Weights of a small GPT-style language model, trained from scratch on English Wikipedia.
Size: 13 layers, 4 heads of 64, 23.1M parameters.
Training: a variant of Muon for these matrices, 299M tokens, 9134 steps.
Each number is 50 + 10 x the weight over the matrix's rms, rounded and kept within 0 to 99. Layers, rows and columns count from 0.

# v: layer 3 attention value, 256x256, rms 0.135, rows 181-216, columns 0-31
# o: layer 3 attention output (transposed), 256x256, rms 0.112, rows 181-216, columns 0-31
# q: layer 3 attention query, 256x256, rms 0.142, rows 192-255, columns 0-31
# k: layer 3 attention key, 256x256, rms 0.137, rows 192-255, columns 0-31
v181:43 46 51 60 40 54 45 42 52 58 45 61 66 54 54 55 53 43 62 61 70 42 56 33 57 37 72 52 59 65 45 38
o181:43 47 51 34 44 46 39 57 27 47 49 55 56 61 51 56 34 47 41 50 55 48 53 29 54 49 63 67 60 65 37 50
v182:62 43 55 57 68 54 51 60 59 39 42 56 34 75 48 41 54 48 46 49 45 54 33 41 55 54 35 59 32 35 40 38
o182:55 45 59 52 63 52 41 47 48 42 48 56 41 52 56 59 55 49 68 51 39 41 62 53 28 52 57 37 42 45 44 50
v183:43 46 53 62 42 59 44 57 36 43 67 65 64 67 61 57 55 38 65 59 43 58 47 54 57 55 39 49 59 45 67 49
o183:61 55 39 60 42 51 50 50 47 58 50 63 62 30 56 47 49 53 64 20 43 39 52 39 68 31 58 50 55 53 52 42
v184:48 56 60 35 56 57 52 35 63 41 48 53 46 56 68 29 49 37 50 36 41 34 31 52 45 43 67 55 57 61 53 39
o184:45 31 36 48 36 52 61 43 69 42 52 51 46 58 53 39 68 64 50 52 35 53 65 57 50 49 46 46 48 61 33 38
v185:56 40 40 33 51 60 47 58 71 53 47 52 32 33 60 47 39 54 48 53 40 37 75 60 57 58 41 44 56 44 51 38
o185:50 38 40 66 51 36 47 56 67 54 46 50 56 60 53 43 59 53 37 32 36 66 53 66 64 56 46 44 41 40 50 73
v186:48 43 45 45 57 55 61 50 55 47 46 54 53 58 51 49 46 64 56 62 51 49 48 61 46 57 29 74 34 41 40 54
o186:69 42 46 45 31 29 50 52 52 38 52 53 44 44 74 44 47 58 51 55 46 64 39 74 72 38 48 46 57 58 59 45
v187:55 51 35 52 72 50 41 48 67 48 48 74 69 58 59 55 54 59 64 40 60 39 31 37 59 54 42 51 52 54 52 40
o187:49 48 21 44 54 59 69 66 38 49 38 58 47 50 54 64 48 52 48 11 57 60 40 38 40 24 32 53 50 46 57 30
v188:43 51 49 64 53 60 60 53 54 38 49 43 62 35 68 55 39 58 60 53 49 50 53 36 56 51 62 62 43 61 31 59
o188:52 43 41 55 55 56 46 35 36 39 43 64 53 51 50 39 26 41 45 48 38 57 36 48 55 69 60 52 50 56 50 44
v189:50 53 55 43 37 59 28 58 51 20 48 54 49 74 40 39 48 36 39 64 57 51 52 58 50 64 47 60 36 49 64 74
o189:47 58 44 74 55 61 49 33 68 42 51 56 42 57 63 57 41 38 23 45 72 47 53 67 81 46 31 43 53 55 38 55
v190:45 48 73 36 67 58 30 44 43 43 45 63 44 46 49 51 48 51 59 52 31 33 57 50 57 60 48 29 41 52 61 22
o190:54 33 59 55 54 37 66 63 42 42 64 54 55 34 39 48 40 32 49 60 37 65 39 52 35 53 21 40 68 62 50 42
v191:50 38 53 40 60 54 49 71 50 39 52 55 36 37 40 45 65 56 64 50 38 50 48 44 75 50 46 37 56 40 50 42
o191:67 46 37 51 38 55 46 29 46 54 57 38 67 33 52 73 55 30 46 62 48 49 61 51 51 37 49 49 21 67 30 38
q192:51 45 42 41 55 56 46 51 46 53 55 56 62 63 53 45 60 56 44 46 40 55 54 52 39 44 41 59 54 54 61 45
k192:56 46 46 41 37 43 64 61 60 44 41 54 59 56 51 48 50 50 59 68 52 49 50 46 49 47 48 51 63 61 51 55
q193:58 71 52 46 56 30 65 50 71 55 36 27 65 51 58 29 63 43 63 56 43 43 28 33 60 48 60 38 46 38 48 48
k193:49 35 40 34 48 65 55 35 48 57 60 46 33 65 48 51 43 55 59 49 50 63 41 39 57 50 33 52 32 47 54 51
q194:46 45 48 56 20 39 53 54 69 56 42 45 63 39 69 63 22 54 64 37 58 67 29 61 47 61 30 58 65 51 54 57
k194:43 51 68 56 36 47 31 54 53 53 48 52 55 35 56 56 52 57 50 78 61 55 62 56 50 57 63 68 24 48 50 50
q195:60 60 36 83 30 41 61 94 37 57 34 50 61 85 56 27 41 38 37 42 45 49 43 42 33 71 64 39 41 50 53 37
k195:59 45 31 60 41 47 55 56 60 61 48 55 44 61 39 51 37 68 42 49 33 45 30 38 49 53 37 31 40 65 54 47
q196:41 63 48 46 42 38 50 34 52 65 46 53 44 51 38 54 63 30 60 49 59 50 70 53 59 34 48 48 49 66 42 61
k196:50 71 33 57 53 45 42 40 51 49 49 33 65 52 44 50 52 57 48 42 40 53 57 57 59 50 58 50 46 40 50 49
q197:51 47 38 52 43 62 47 57 52 42 57 58 38 62 58 73 44 47 51 58 56 43 43 48 37 50 70 59 46 53 47 41
k197:54 44 43 46 56 49 50 58 44 64 31 76 56 46 62 71 52 51 41 47 42 51 45 63 49 57 46 43 38 53 62 39
q198:46 38 51 49 59 44 29 52 40 58 52 46 45 49 44 49 45 43 57 44 50 52 51 59 46 42 33 45 55 56 44 70
k198:42 26 56 59 27 40 43 44 34 47 48 61 48 53 54 54 53 61 52 63 46 43 62 44 50 54 47 55 42 43 53 59
q199:50 21 49 59 68 45 82 35 28 39 51 42 46 51 72 56 61 49 49 48 58 66 45 45 34 47 71 50 46 45 48 54
k199:55 38 55 43 61 73 48 60 62 58 46 40 47 52 67 47 57 43 47 52 51 38 50 49 44 55 37 60 50 57 53 49
q200:64 52 62 61 60 65 58 43 36 62 40 39 46 50 68 68 59 67 60 47 65 41 35 59 49 44 40 54 65 28 36 59
k200:47 41 50 66 65 43 63 58 60 32 64 71 49 47 47 51 44 40 29 55 60 57 61 49 41 43 64 46 39 42 35 45
q201:57 52 55 35 59 45 62 50 62 79 47 55 53 52 26 66 49 56 47 47 46 61 47 57 54 56 44 35 49 36 43 42
k201:53 56 44 39 44 44 51 58 61 40 66 49 47 48 33 52 59 48 56 51 51 35 49 25 47 54 61 52 59 44 52 53
q202:55 45 47 52 33 56 36 47 38 54 56 43 54 46 55 43 22 42 48 59 55 43 52 42 42 60 35 44 50 43 37 46
k202:46 57 58 53 40 55 39 58 45 52 62 34 63 57 37 68 47 47 62 63 44 57 61 27 46 50 44 55 34 51 48 61
q203:44 61 67 37 51 56 39 53 66 48 49 36 53 55 49 54 69 45 43 42 61 41 59 63 45 48 35 44 57 49 51 52
k203:48 47 53 63 61 49 47 34 43 45 52 64 55 45 48 44 34 33 49 51 55 49 34 62 66 38 64 54 54 48 28 62
q204:42 61 46 40 55 52 09 44 50 50 43 53 40 51 64 49 54 37 36 40 72 55 43 46 61 52 41 50 65 48 65 53
k204:51 47 71 55 58 47 74 33 51 52 67 57 55 60 67 31 50 59 54 47 38 42 44 67 49 39 56 40 47 40 70 74
q205:43 59 42 46 55 52 57 30 65 61 57 56 39 37 43 46 39 34 61 65 59 43 53 28 50 50 66 49 44 42 39 61
k205:56 43 34 48 46 56 41 60 49 38 48 44 26 46 65 50 55 45 49 66 41 32 43 50 63 42 46 39 43 66 45 59
q206:37 42 54 74 47 79 31 57 54 32 57 63 50 57 69 56 36 40 44 42 47 59 32 43 50 49 36 71 44 33 64 54
k206:79 34 21 36 53 43 34 44 59 70 65 58 52 37 54 48 42 67 72 39 46 69 45 55 52 51 44 48 52 42 62 34
q207:48 65 32 40 56 47 62 69 52 46 54 42 62 56 54 71 54 45 46 63 47 44 48 27 42 52 34 64 56 55 30 47
k207:54 70 62 51 34 51 37 62 46 64 50 38 54 38 54 53 51 46 53 56 47 51 59 63 58 49 64 40 48 58 42 62
q208:48 54 58 45 40 54 46 40 72 43 43 41 41 41 48 49 39 32 44 52 57 55 35 57 43 61 58 56 63 59 52 70
k208:55 55 49 49 57 44 47 46 53 52 61 66 47 38 42 50 41 54 40 51 72 51 41 36 53 43 49 52 50 50 65 52
q209:39 44 48 54 47 68 46 41 43 31 42 40 57 42 51 47 50 57 47 52 57 59 45 51 44 34 44 60 50 45 53 61
k209:60 45 58 38 55 54 55 45 49 60 51 62 49 55 49 38 46 49 35 43 45 47 59 44 27 45 30 51 55 61 55 45
q210:61 51 57 41 53 46 55 56 56 44 45 66 42 64 53 60 57 71 54 37 58 57 40 40 58 46 48 51 41 49 54 44
k210:57 47 51 45 49 49 60 50 45 61 58 59 46 51 45 51 58 39 54 47 48 41 52 48 55 40 29 61 51 43 57 43
q211:47 45 54 33 49 55 45 50 47 46 43 38 54 53 41 61 55 49 73 48 75 37 24 63 40 58 54 56 47 46 48 49
k211:44 36 58 46 53 65 66 61 52 44 43 54 56 67 58 49 47 48 55 40 56 57 47 56 58 49 36 35 66 46 41 51
q212:53 44 46 61 55 38 62 63 48 46 52 51 51 49 64 53 46 64 51 38 54 56 51 47 43 53 46 57 49 40 43 55
k212:45 40 43 40 37 54 46 48 58 45 50 48 51 58 47 40 58 51 50 37 64 26 52 48 53 58 66 54 50 46 53 41
q213:54 55 39 35 51 61 24 59 47 61 50 47 41 50 62 46 41 54 49 56 67 58 45 54 54 61 41 41 45 57 55 59
k213:45 54 58 57 55 49 22 55 50 38 57 67 61 55 71 58 51 53 63 44 37 56 70 44 64 52 43 48 43 57 60 47
q214:69 43 46 51 47 65 59 50 53 51 59 63 48 40 50 47 43 58 58 45 63 57 61 56 28 41 36 43 51 48 45 24
k214:59 37 75 57 66 68 56 57 48 48 58 63 32 35 58 65 47 59 39 44 47 53 56 51 37 65 52 65 40 50 56 42
q215:55 58 62 49 54 64 37 52 80 38 73 62 49 52 58 63 34 51 56 35 51 49 61 50 47 51 57 57 51 53 40 36
k215:60 55 80 43 53 43 56 72 59 63 65 50 41 50 37 44 36 38 45 29 50 44 63 66 39 56 54 53 69 59 45 45
q216:59 44 56 70 55 40 64 52 41 45 49 51 52 59 64 54 55 52 53 58 52 39 57 41 38 59 40 52 54 48 57 40
k216:49 50 60 33 50 72 35 64 41 70 40 46 49 57 65 46 36 43 52 49 46 46 25 62 43 49 52 51 39 62 50 46
q217:42 61 49 70 40 38 66 55 56 52 58 36 46 42 59 51 44 53 45 46 64 31 66 47 61 56 28 39 52 46 47 49
k217:36 46 54 75 48 75 58 50 45 43 46 50 49 45 49 59 34 46 36 58 52 44 32 53 48 42 47 46 48 50 64 51
q218:34 58 51 36 40 44 44 39 52 68 46 58 45 60 37 55 44 56 54 49 52 40 52 45 49 45 67 56 57 38 42 32
k218:47 77 35 53 37 43 61 54 54 69 53 31 52 77 42 44 48 70 53 36 47 39 28 67 33 60 35 61 53 53 66 37
q219:64 68 42 58 49 42 54 52 50 45 61 42 55 40 62 52 34 54 35 47 44 51 52 32 48 41 36 68 43 54 56 49
k219:49 40 35 51 48 64 37 63 41 57 73 58 35 49 48 42 45 56 58 36 38 50 59 53 47 31 53 63 34 57 48 44
q220:68 63 41 49 39 50 42 61 39 21 59 63 53 46 38 59 48 49 54 46 59 60 61 33 46 31 55 55 39 42 31 71
k220:35 53 37 34 47 51 48 47 32 31 46 34 60 37 57 45 61 64 62 38 53 57 42 58 38 39 45 43 47 62 54 55
q221:50 54 45 46 53 52 59 69 73 38 44 23 61 45 26 42 53 50 42 54 43 59 65 63 55 57 49 46 49 57 44 58
k221:51 54 60 48 51 56 43 33 62 42 33 58 54 56 52 61 50 47 42 54 54 50 50 59 57 40 41 42 56 54 67 62
q222:75 48 41 66 58 37 41 87 71 33 31 39 53 56 51 53 58 41 52 70 41 42 62 59 59 50 47 37 53 31 47 49
k222:53 59 65 36 40 55 52 59 45 55 44 55 43 48 57 42 63 47 33 62 47 68 49 40 42 50 46 49 44 44 48 54
q223:42 45 32 34 50 51 60 34 46 64 56 26 56 64 43 50 72 57 41 47 43 48 68 39 45 68 73 27 40 39 54 52
k223:34 56 49 44 47 49 49 65 59 44 21 51 47 67 53 62 64 37 46 51 42 45 51 52 55 49 47 42 54 67 33 55
q224:36 51 47 42 68 48 42 56 44 62 45 53 51 60 50 42 43 39 41 37 41 52 49 44 31 54 62 42 53 41 56 37
k224:48 30 19 34 37 44 47 68 35 54 60 51 37 39 61 50 64 56 58 45 48 55 48 45 63 47 61 56 56 42 54 64
q225:79 52 49 56 46 32 66 47 51 52 44 52 42 52 41 61 59 56 61 55 32 37 44 28 37 45 74 39 48 46 31 38
k225:63 42 21 48 47 40 59 54 44 29 41 43 43 52 60 61 53 53 56 62 45 52 52 38 56 54 50 48 56 47 44 27
q226:63 38 47 42 47 35 49 68 47 58 33 62 54 47 44 50 36 51 58 29 47 48 37 62 53 65 42 59 63 47 57 45
k226:56 51 46 53 69 32 63 51 47 74 62 38 56 55 44 51 38 60 57 37 71 65 59 66 56 76 49 47 49 38 48 39
q227:48 72 44 47 45 56 50 66 58 62 37 20 35 46 53 49 46 62 56 50 49 43 52 50 43 57 51 43 56 44 48 58
k227:44 41 47 58 42 59 44 21 44 57 48 64 39 52 35 58 55 39 40 63 48 57 46 50 52 61 43 46 60 45 56 49
q228:34 53 57 62 54 48 60 53 45 39 60 58 55 47 59 24 40 52 50 47 35 39 36 40 53 46 48 66 36 55 47 43
k228:59 48 52 43 63 48 30 72 57 38 60 47 50 52 63 45 61 70 78 46 43 38 60 48 43 45 62 64 54 51 59 59
q229:47 62 43 53 57 53 44 63 57 49 65 57 58 51 58 57 61 59 58 31 68 33 49 51 59 36 41 55 49 55 44 56
k229:53 47 47 57 65 39 56 52 57 49 68 64 51 71 79 51 67 48 65 43 53 22 46 42 47 56 50 48 34 48 35 47
q230:70 39 55 32 29 48 47 61 68 44 37 43 61 40 49 51 59 36 43 49 60 43 51 57 42 46 54 47 59 33 57 38
k230:48 41 37 44 54 54 67 45 35 56 65 46 59 48 29 53 44 65 46 39 41 56 59 39 37 37 62 54 52 44 52 29
q231:74 62 46 45 45 31 69 69 59 55 59 55 61 36 35 36 55 42 68 31 66 43 57 43 54 38 20 64 59 40 61 71
k231:46 40 34 57 53 67 65 61 23 34 68 65 56 69 61 43 36 47 47 45 53 42 43 38 61 36 45 48 38 47 62 28
q232:22 26 62 62 45 59 50 36 50 25 70 54 52 36 44 38 62 71 49 40 49 67 45 59 44 42 38 55 33 42 47 41
k232:64 52 39 48 63 54 63 32 49 51 47 25 42 30 33 39 49 59 70 38 52 54 34 48 40 46 44 64 76 49 47 35
q233:40 54 52 27 72 36 65 43 34 72 61 41 47 39 23 39 46 70 41 52 31 59 54 53 46 65 84 59 56 66 54 27
k233:49 48 52 72 61 38 64 39 47 53 49 47 53 67 30 46 54 49 36 41 49 57 48 49 61 46 67 47 50 62 55 37
q234:65 52 66 29 47 61 33 37 73 39 44 64 40 50 54 47 52 50 58 49 61 49 28 41 49 47 34 61 70 44 62 53
k234:51 52 63 40 49 45 55 39 69 48 60 39 48 52 57 42 46 49 57 67 37 58 45 49 42 34 43 51 54 39 55 39
q235:34 40 56 54 59 48 54 46 34 41 45 45 44 48 68 64 60 53 37 49 49 56 53 49 37 58 54 51 63 45 58 46
k235:52 54 51 56 57 59 70 50 49 75 55 43 46 33 32 41 51 45 68 43 49 63 63 59 25 49 63 63 58 24 67 41
q236:40 46 47 72 29 51 59 25 35 46 64 58 39 41 52 57 34 57 31 34 43 34 57 55 53 33 59 68 43 52 46 32
k236:49 36 36 51 47 48 55 44 40 70 53 36 55 40 43 57 41 63 60 36 35 60 47 55 61 55 61 50 63 49 64 39
q237:43 62 61 41 58 57 50 36 58 58 39 35 36 59 60 45 43 30 27 50 36 29 56 48 62 56 57 38 66 12 66 37
k237:39 24 54 52 59 36 56 44 35 28 59 49 23 54 51 60 40 59 67 52 48 62 51 70 62 38 60 47 58 37 59 22
q238:46 32 61 52 69 53 63 57 48 48 87 60 56 40 56 44 42 64 72 34 56 62 61 45 56 21 50 35 74 37 36 60
k238:57 30 41 63 52 45 61 47 43 49 75 54 25 57 60 44 53 47 64 51 45 35 54 51 59 39 44 51 39 55 55 63
q239:31 46 57 58 55 48 49 37 70 52 64 45 41 47 61 39 44 48 56 37 58 36 51 42 52 58 59 37 59 53 46 51
k239:55 38 60 56 49 45 54 31 66 43 60 44 43 56 45 42 47 53 54 66 43 39 55 49 59 45 39 36 44 49 61 45
q240:57 22 62 51 67 47 38 36 47 67 63 55 46 52 52 32 42 55 46 60 49 69 50 66 58 51 52 35 56 37 34 50
k240:52 43 61 73 73 27 63 43 61 32 47 59 37 70 57 52 66 57 33 69 39 41 55 58 25 46 48 43 46 44 59 59
q241:65 49 65 58 74 44 28 48 45 58 69 46 58 39 50 28 47 45 47 37 75 49 56 74 53 62 49 40 63 81 52 63
k241:55 58 64 70 47 45 57 28 63 46 74 59 77 58 34 50 39 51 33 67 62 47 55 54 56 56 40 46 38 71 65 63
q242:44 60 44 53 45 70 51 46 61 28 33 62 44 59 42 51 36 42 66 40 53 72 55 45 67 56 43 40 44 62 46 58
k242:70 49 43 36 51 49 33 37 37 39 62 59 41 69 50 40 57 40 46 54 58 32 44 48 39 42 40 46 43 55 43 73
q243:54 40 63 56 56 53 51 56 60 37 51 48 63 54 51 49 54 33 37 37 49 21 44 49 61 67 35 42 64 28 39 46
k243:65 43 63 53 58 44 67 41 57 59 45 48 54 44 43 56 47 58 38 68 71 54 57 37 39 50 58 33 60 36 48 54
q244:58 68 31 51 45 48 64 48 46 63 52 50 57 59 38 65 64 64 52 56 42 56 45 44 61 43 45 59 24 32 41 47
k244:45 55 59 41 46 40 44 58 52 50 44 71 44 49 75 61 40 35 50 52 45 52 56 46 46 50 39 37 64 29 57 35
q245:46 38 62 60 65 45 64 58 56 31 59 61 45 58 33 48 37 50 61 29 47 60 50 69 75 32 53 44 63 55 56 32
k245:68 41 64 43 59 42 62 45 50 61 70 54 68 60 39 54 62 75 55 41 51 56 56 63 46 62 56 67 44 49 43 50
q246:45 55 35 19 38 50 42 25 78 38 57 36 48 20 36 38 43 48 72 39 57 48 47 47 53 43 50 45 20 44 47 76
k246:52 48 55 48 63 44 66 37 66 65 52 51 52 53 40 42 43 47 29 35 52 36 52 32 54 35 58 53 32 72 48 61
q247:39 60 38 42 50 28 51 55 60 44 41 36 43 52 52 37 59 41 44 46 42 37 38 67 58 61 45 61 55 57 36 34
k247:53 59 56 67 69 39 60 28 61 58 55 46 64 38 42 44 59 57 72 28 73 33 57 48 66 62 47 61 59 43 63 32
q248:46 26 33 67 54 38 47 32 47 42 32 68 55 31 62 36 49 50 38 23 54 44 47 43 51 50 35 45 56 50 55 43
k248:56 65 49 39 43 31 59 65 43 61 32 20 44 47 48 52 76 58 50 38 59 37 66 39 57 56 49 58 62 35 63 70
q249:49 61 47 60 30 57 35 48 43 42 49 52 23 68 55 57 48 34 50 73 50 50 54 50 63 57 77 50 35 58 35 57
k249:39 59 39 46 46 57 49 54 50 32 29 49 41 40 72 66 57 35 26 53 47 43 45 50 44 48 51 49 51 49 53 62
q250:57 63 47 42 69 56 44 47 53 78 33 20 60 38 53 39 46 55 48 53 47 43 34 52 40 73 51 58 40 37 53 50
k250:37 48 39 45 52 55 38 69 44 48 50 47 25 62 56 58 51 29 45 70 56 46 41 54 73 50 57 28 68 39 59 20
q251:44 35 44 63 46 45 62 45 49 43 48 49 46 44 19 57 55 62 61 65 44 63 57 46 43 64 60 48 43 55 63 49
k251:58 68 42 51 46 41 47 36 59 41 32 39 63 63 39 44 43 57 30 60 50 51 52 43 56 54 40 47 57 54 56 27
q252:50 40 60 56 50 45 45 41 52 47 52 35 34 48 31 62 44 61 52 48 43 39 57 57 59 61 55 55 24 38 52 52
k252:50 39 53 57 52 42 49 46 69 46 30 62 54 66 64 64 47 57 41 53 61 45 44 63 48 51 30 47 56 46 54 23
q253:16 50 52 38 45 80 48 28 49 51 67 60 52 35 45 49 34 56 46 36 47 69 44 27 49 47 37 60 55 50 66 47
k253:56 30 35 47 53 47 43 46 39 39 71 46 54 48 66 44 46 45 59 59 56 55 50 47 54 59 61 43 46 49 50 33
q254:66 49 50 22 71 43 31 45 57 51 62 46 60 46 53 30 46 33 41 63 81 54 59 62 59 57 48 60 83 76 61 51
k254:56 60 49 61 70 55 75 44 67 39 67 51 77 67 47 62 57 51 36 38 46 55 51 34 61 23 33 42 62 51 43 62
q255:55 57 49 45 30 52 35 47 56 38 48 46 60 43 59 62 61 35 49 58 58 42 44 42 32 54 43 36 44 46 43 62
k255:50 37 44 59 48 54 52 61 34 52 32 45 52 51 52 51 63 37 20 64 65 40 46 41 37 51 40 42 48 65 33 51
v192:39 26 52 52 59 52 50 46 48 38 51 58 40 59 47 39 61 44 46 56 55 36 54 39 48 58 46 63 29 57 51 40
o192:48 65 34 55 51 40 35 74 41 46 44 50 59 49 40 63 47 51 38 65 63 49 54 48 51 36 54 47 63 59 57 56
v193:43 61 34 54 50 67 45 60 64 47 41 65 38 48 28 45 52 36 47 52 52 32 59 43 49 51 57 68 58 40 63 51
o193:72 42 60 51 40 44 41 43 61 49 69 42 45 60 50 35 40 43 33 57 40 36 40 53 55 63 71 40 62 51 51 70
v194:56 52 46 37 63 54 46 58 25 60 43 56 51 25 56 59 60 43 37 37 38 63 58 51 61 45 41 55 62 65 47 30
o194:43 40 61 69 50 42 58 39 46 45 25 64 54 67 36 59 48 54 43 53 27 63 40 52 61 36 36 56 39 26 55 67
v195:58 56 65 63 59 58 59 35 45 66 42 61 48 39 53 64 45 41 41 36 68 53 76 63 61 56 59 60 65 41 41 39
o195:49 13 36 43 52 40 44 51 60 47 57 57 53 53 38 67 60 50 60 40 35 43 58 50 34 54 44 29 51 51 46 38
v196:66 62 73 42 72 43 50 32 49 44 58 51 59 58 38 54 47 55 39 43 54 68 46 34 39 44 58 53 55 58 62 47
o196:35 42 47 50 56 45 51 60 54 36 57 63 52 48 43 32 50 52 55 59 47 42 54 56 63 58 45 61 42 40 53 56
v197:47 56 48 65 40 53 60 53 57 38 58 32 59 50 37 25 78 64 56 39 45 51 52 47 41 53 58 63 33 53 54 40
o197:42 54 64 28 38 34 70 53 46 51 40 60 53 52 42 63 57 53 43 54 50 59 55 54 62 37 39 47 64 36 56 61
v198:61 47 59 45 65 36 39 39 53 31 50 35 55 46 26 64 45 68 42 62 43 52 41 52 36 35 41 64 54 38 37 50
o198:42 59 46 49 46 47 58 46 53 46 57 61 60 35 34 34 44 41 51 41 52 43 72 38 60 60 52 54 39 64 42 41
v199:55 48 73 65 42 59 61 45 49 59 51 52 41 45 59 65 51 45 31 48 36 67 50 56 56 53 48 52 42 50 47 53
o199:48 52 55 29 66 53 27 54 57 52 61 53 47 53 67 26 62 50 54 54 58 49 78 53 43 66 43 50 71 55 59 55
v200:33 47 42 40 49 52 68 37 50 41 38 53 51 52 47 38 48 62 57 29 48 28 38 44 50 56 50 62 50 52 61 58
o200:54 45 56 47 49 48 47 66 68 48 51 50 55 63 71 50 37 47 48 71 63 62 48 50 45 44 60 30 55 34 58 49
v201:56 53 51 54 39 58 31 65 40 66 54 63 49 47 71 53 44 53 52 37 60 75 54 47 58 52 43 52 44 69 46 44
o201:44 28 64 63 58 33 48 44 61 42 46 41 47 47 52 66 61 61 46 65 56 49 57 42 56 46 47 63 42 28 51 56
v202:41 51 39 68 42 69 17 57 65 45 50 38 46 53 51 60 30 69 52 59 54 55 35 53 58 64 67 45 50 51 45 59
o202:40 43 57 55 48 45 47 48 45 44 69 20 30 38 70 59 50 44 43 39 57 53 67 59 54 63 58 63 36 52 48 63
v203:40 69 48 42 47 53 46 50 40 73 37 53 49 64 44 46 45 46 51 47 50 54 56 67 44 47 50 47 44 35 46 42
o203:35 65 41 55 55 39 51 41 55 49 47 45 48 47 41 52 60 45 55 53 60 52 37 42 68 44 36 46 61 54 56 51
v204:34 49 38 46 40 68 39 47 60 55 68 38 54 57 52 29 55 60 55 57 47 45 35 65 30 44 42 47 52 47 55 50
o204:49 48 53 59 51 30 60 41 51 50 37 53 43 45 58 56 57 66 42 48 52 59 46 42 60 49 50 67 47 48 45 44
v205:55 53 49 33 65 38 58 44 56 61 54 77 43 69 60 66 45 32 55 53 54 76 36 40 66 57 50 46 51 65 53 58
o205:27 60 67 47 47 56 43 54 31 50 52 46 70 42 54 68 60 50 62 61 65 46 48 45 29 44 65 54 50 62 56 56
v206:41 41 59 35 33 36 34 64 62 40 51 49 44 53 46 33 50 57 52 62 70 65 40 25 61 54 58 50 58 51 37 53
o206:60 49 46 47 40 48 67 51 42 55 45 31 67 51 63 58 47 53 41 43 51 34 27 74 48 64 59 48 61 54 43 59
v207:39 34 54 55 46 61 42 60 71 47 62 66 53 46 51 54 46 39 71 54 45 38 51 31 52 38 55 73 66 49 51 70
o207:57 46 45 52 40 38 45 50 43 60 46 52 55 31 61 45 68 68 33 58 57 43 57 56 39 80 53 45 55 56 57 52
v208:47 75 74 59 54 39 78 56 50 45 43 48 53 47 41 31 61 38 45 64 25 64 50 55 52 33 48 49 59 62 64 36
o208:47 47 46 47 57 51 46 55 56 59 43 43 53 61 60 55 53 47 59 36 49 56 37 62 50 55 42 44 65 45 49 54
v209:52 49 36 48 48 39 49 54 17 55 54 54 52 49 49 61 58 44 37 52 37 81 35 63 39 65 50 45 44 59 63 61
o209:43 66 53 57 49 47 46 48 64 48 57 50 56 56 55 38 39 56 45 54 69 48 52 43 70 46 44 64 53 50 35 46
v210:63 51 67 45 40 52 55 40 59 45 55 62 51 37 41 51 45 45 40 61 38 53 65 53 47 58 55 56 67 59 49 59
o210:54 40 61 36 62 65 53 67 57 48 48 32 56 51 38 46 32 48 46 63 52 32 56 51 37 46 43 49 49 53 59 52
v211:50 44 48 49 55 46 45 41 35 57 33 63 35 51 45 59 50 47 51 40 39 46 37 52 39 54 42 40 53 72 56 48
o211:45 41 59 36 54 43 51 41 56 54 64 60 67 34 35 59 59 54 61 55 47 54 49 41 60 51 48 46 66 55 44 63
v212:55 45 51 62 61 28 57 59 58 46 57 57 32 47 43 57 80 47 60 56 69 53 60 48 45 57 83 55 63 46 56 56
o212:32 34 55 54 39 46 59 40 50 50 61 44 69 61 52 44 45 59 43 45 49 42 52 39 60 59 49 50 40 59 54 54
v213:50 45 24 16 48 49 42 47 44 69 43 65 71 63 61 65 47 35 53 52 54 24 67 55 72 54 38 64 46 51 50 54
o213:55 67 36 80 57 47 59 43 46 58 46 43 44 38 45 19 50 55 38 66 47 55 43 51 33 61 54 51 47 35 56 34
v214:39 37 51 55 65 60 75 41 66 43 44 60 48 48 54 34 50 45 61 52 46 36 39 53 46 59 38 49 27 44 56 66
o214:59 61 41 58 57 58 57 54 59 56 50 46 46 69 18 37 64 47 58 51 39 55 58 45 36 24 70 51 56 71 70 45
v215:40 59 40 34 60 57 52 62 74 63 50 79 59 50 36 44 47 37 39 50 65 58 62 45 53 71 45 50 20 55 50 57
o215:69 44 58 50 38 49 30 52 56 31 40 48 54 35 47 79 55 42 38 53 41 51 43 51 67 51 54 60 69 55 46 54
v216:46 45 62 43 60 56 53 53 35 59 54 44 27 58 64 61 47 63 42 42 45 56 63 54 68 47 53 56 59 50 48 46
o216:42 56 50 63 36 38 28 42 37 49 30 57 45 51 61 52 48 41 48 66 62 54 49 48 33 59 58 42 55 70 56 34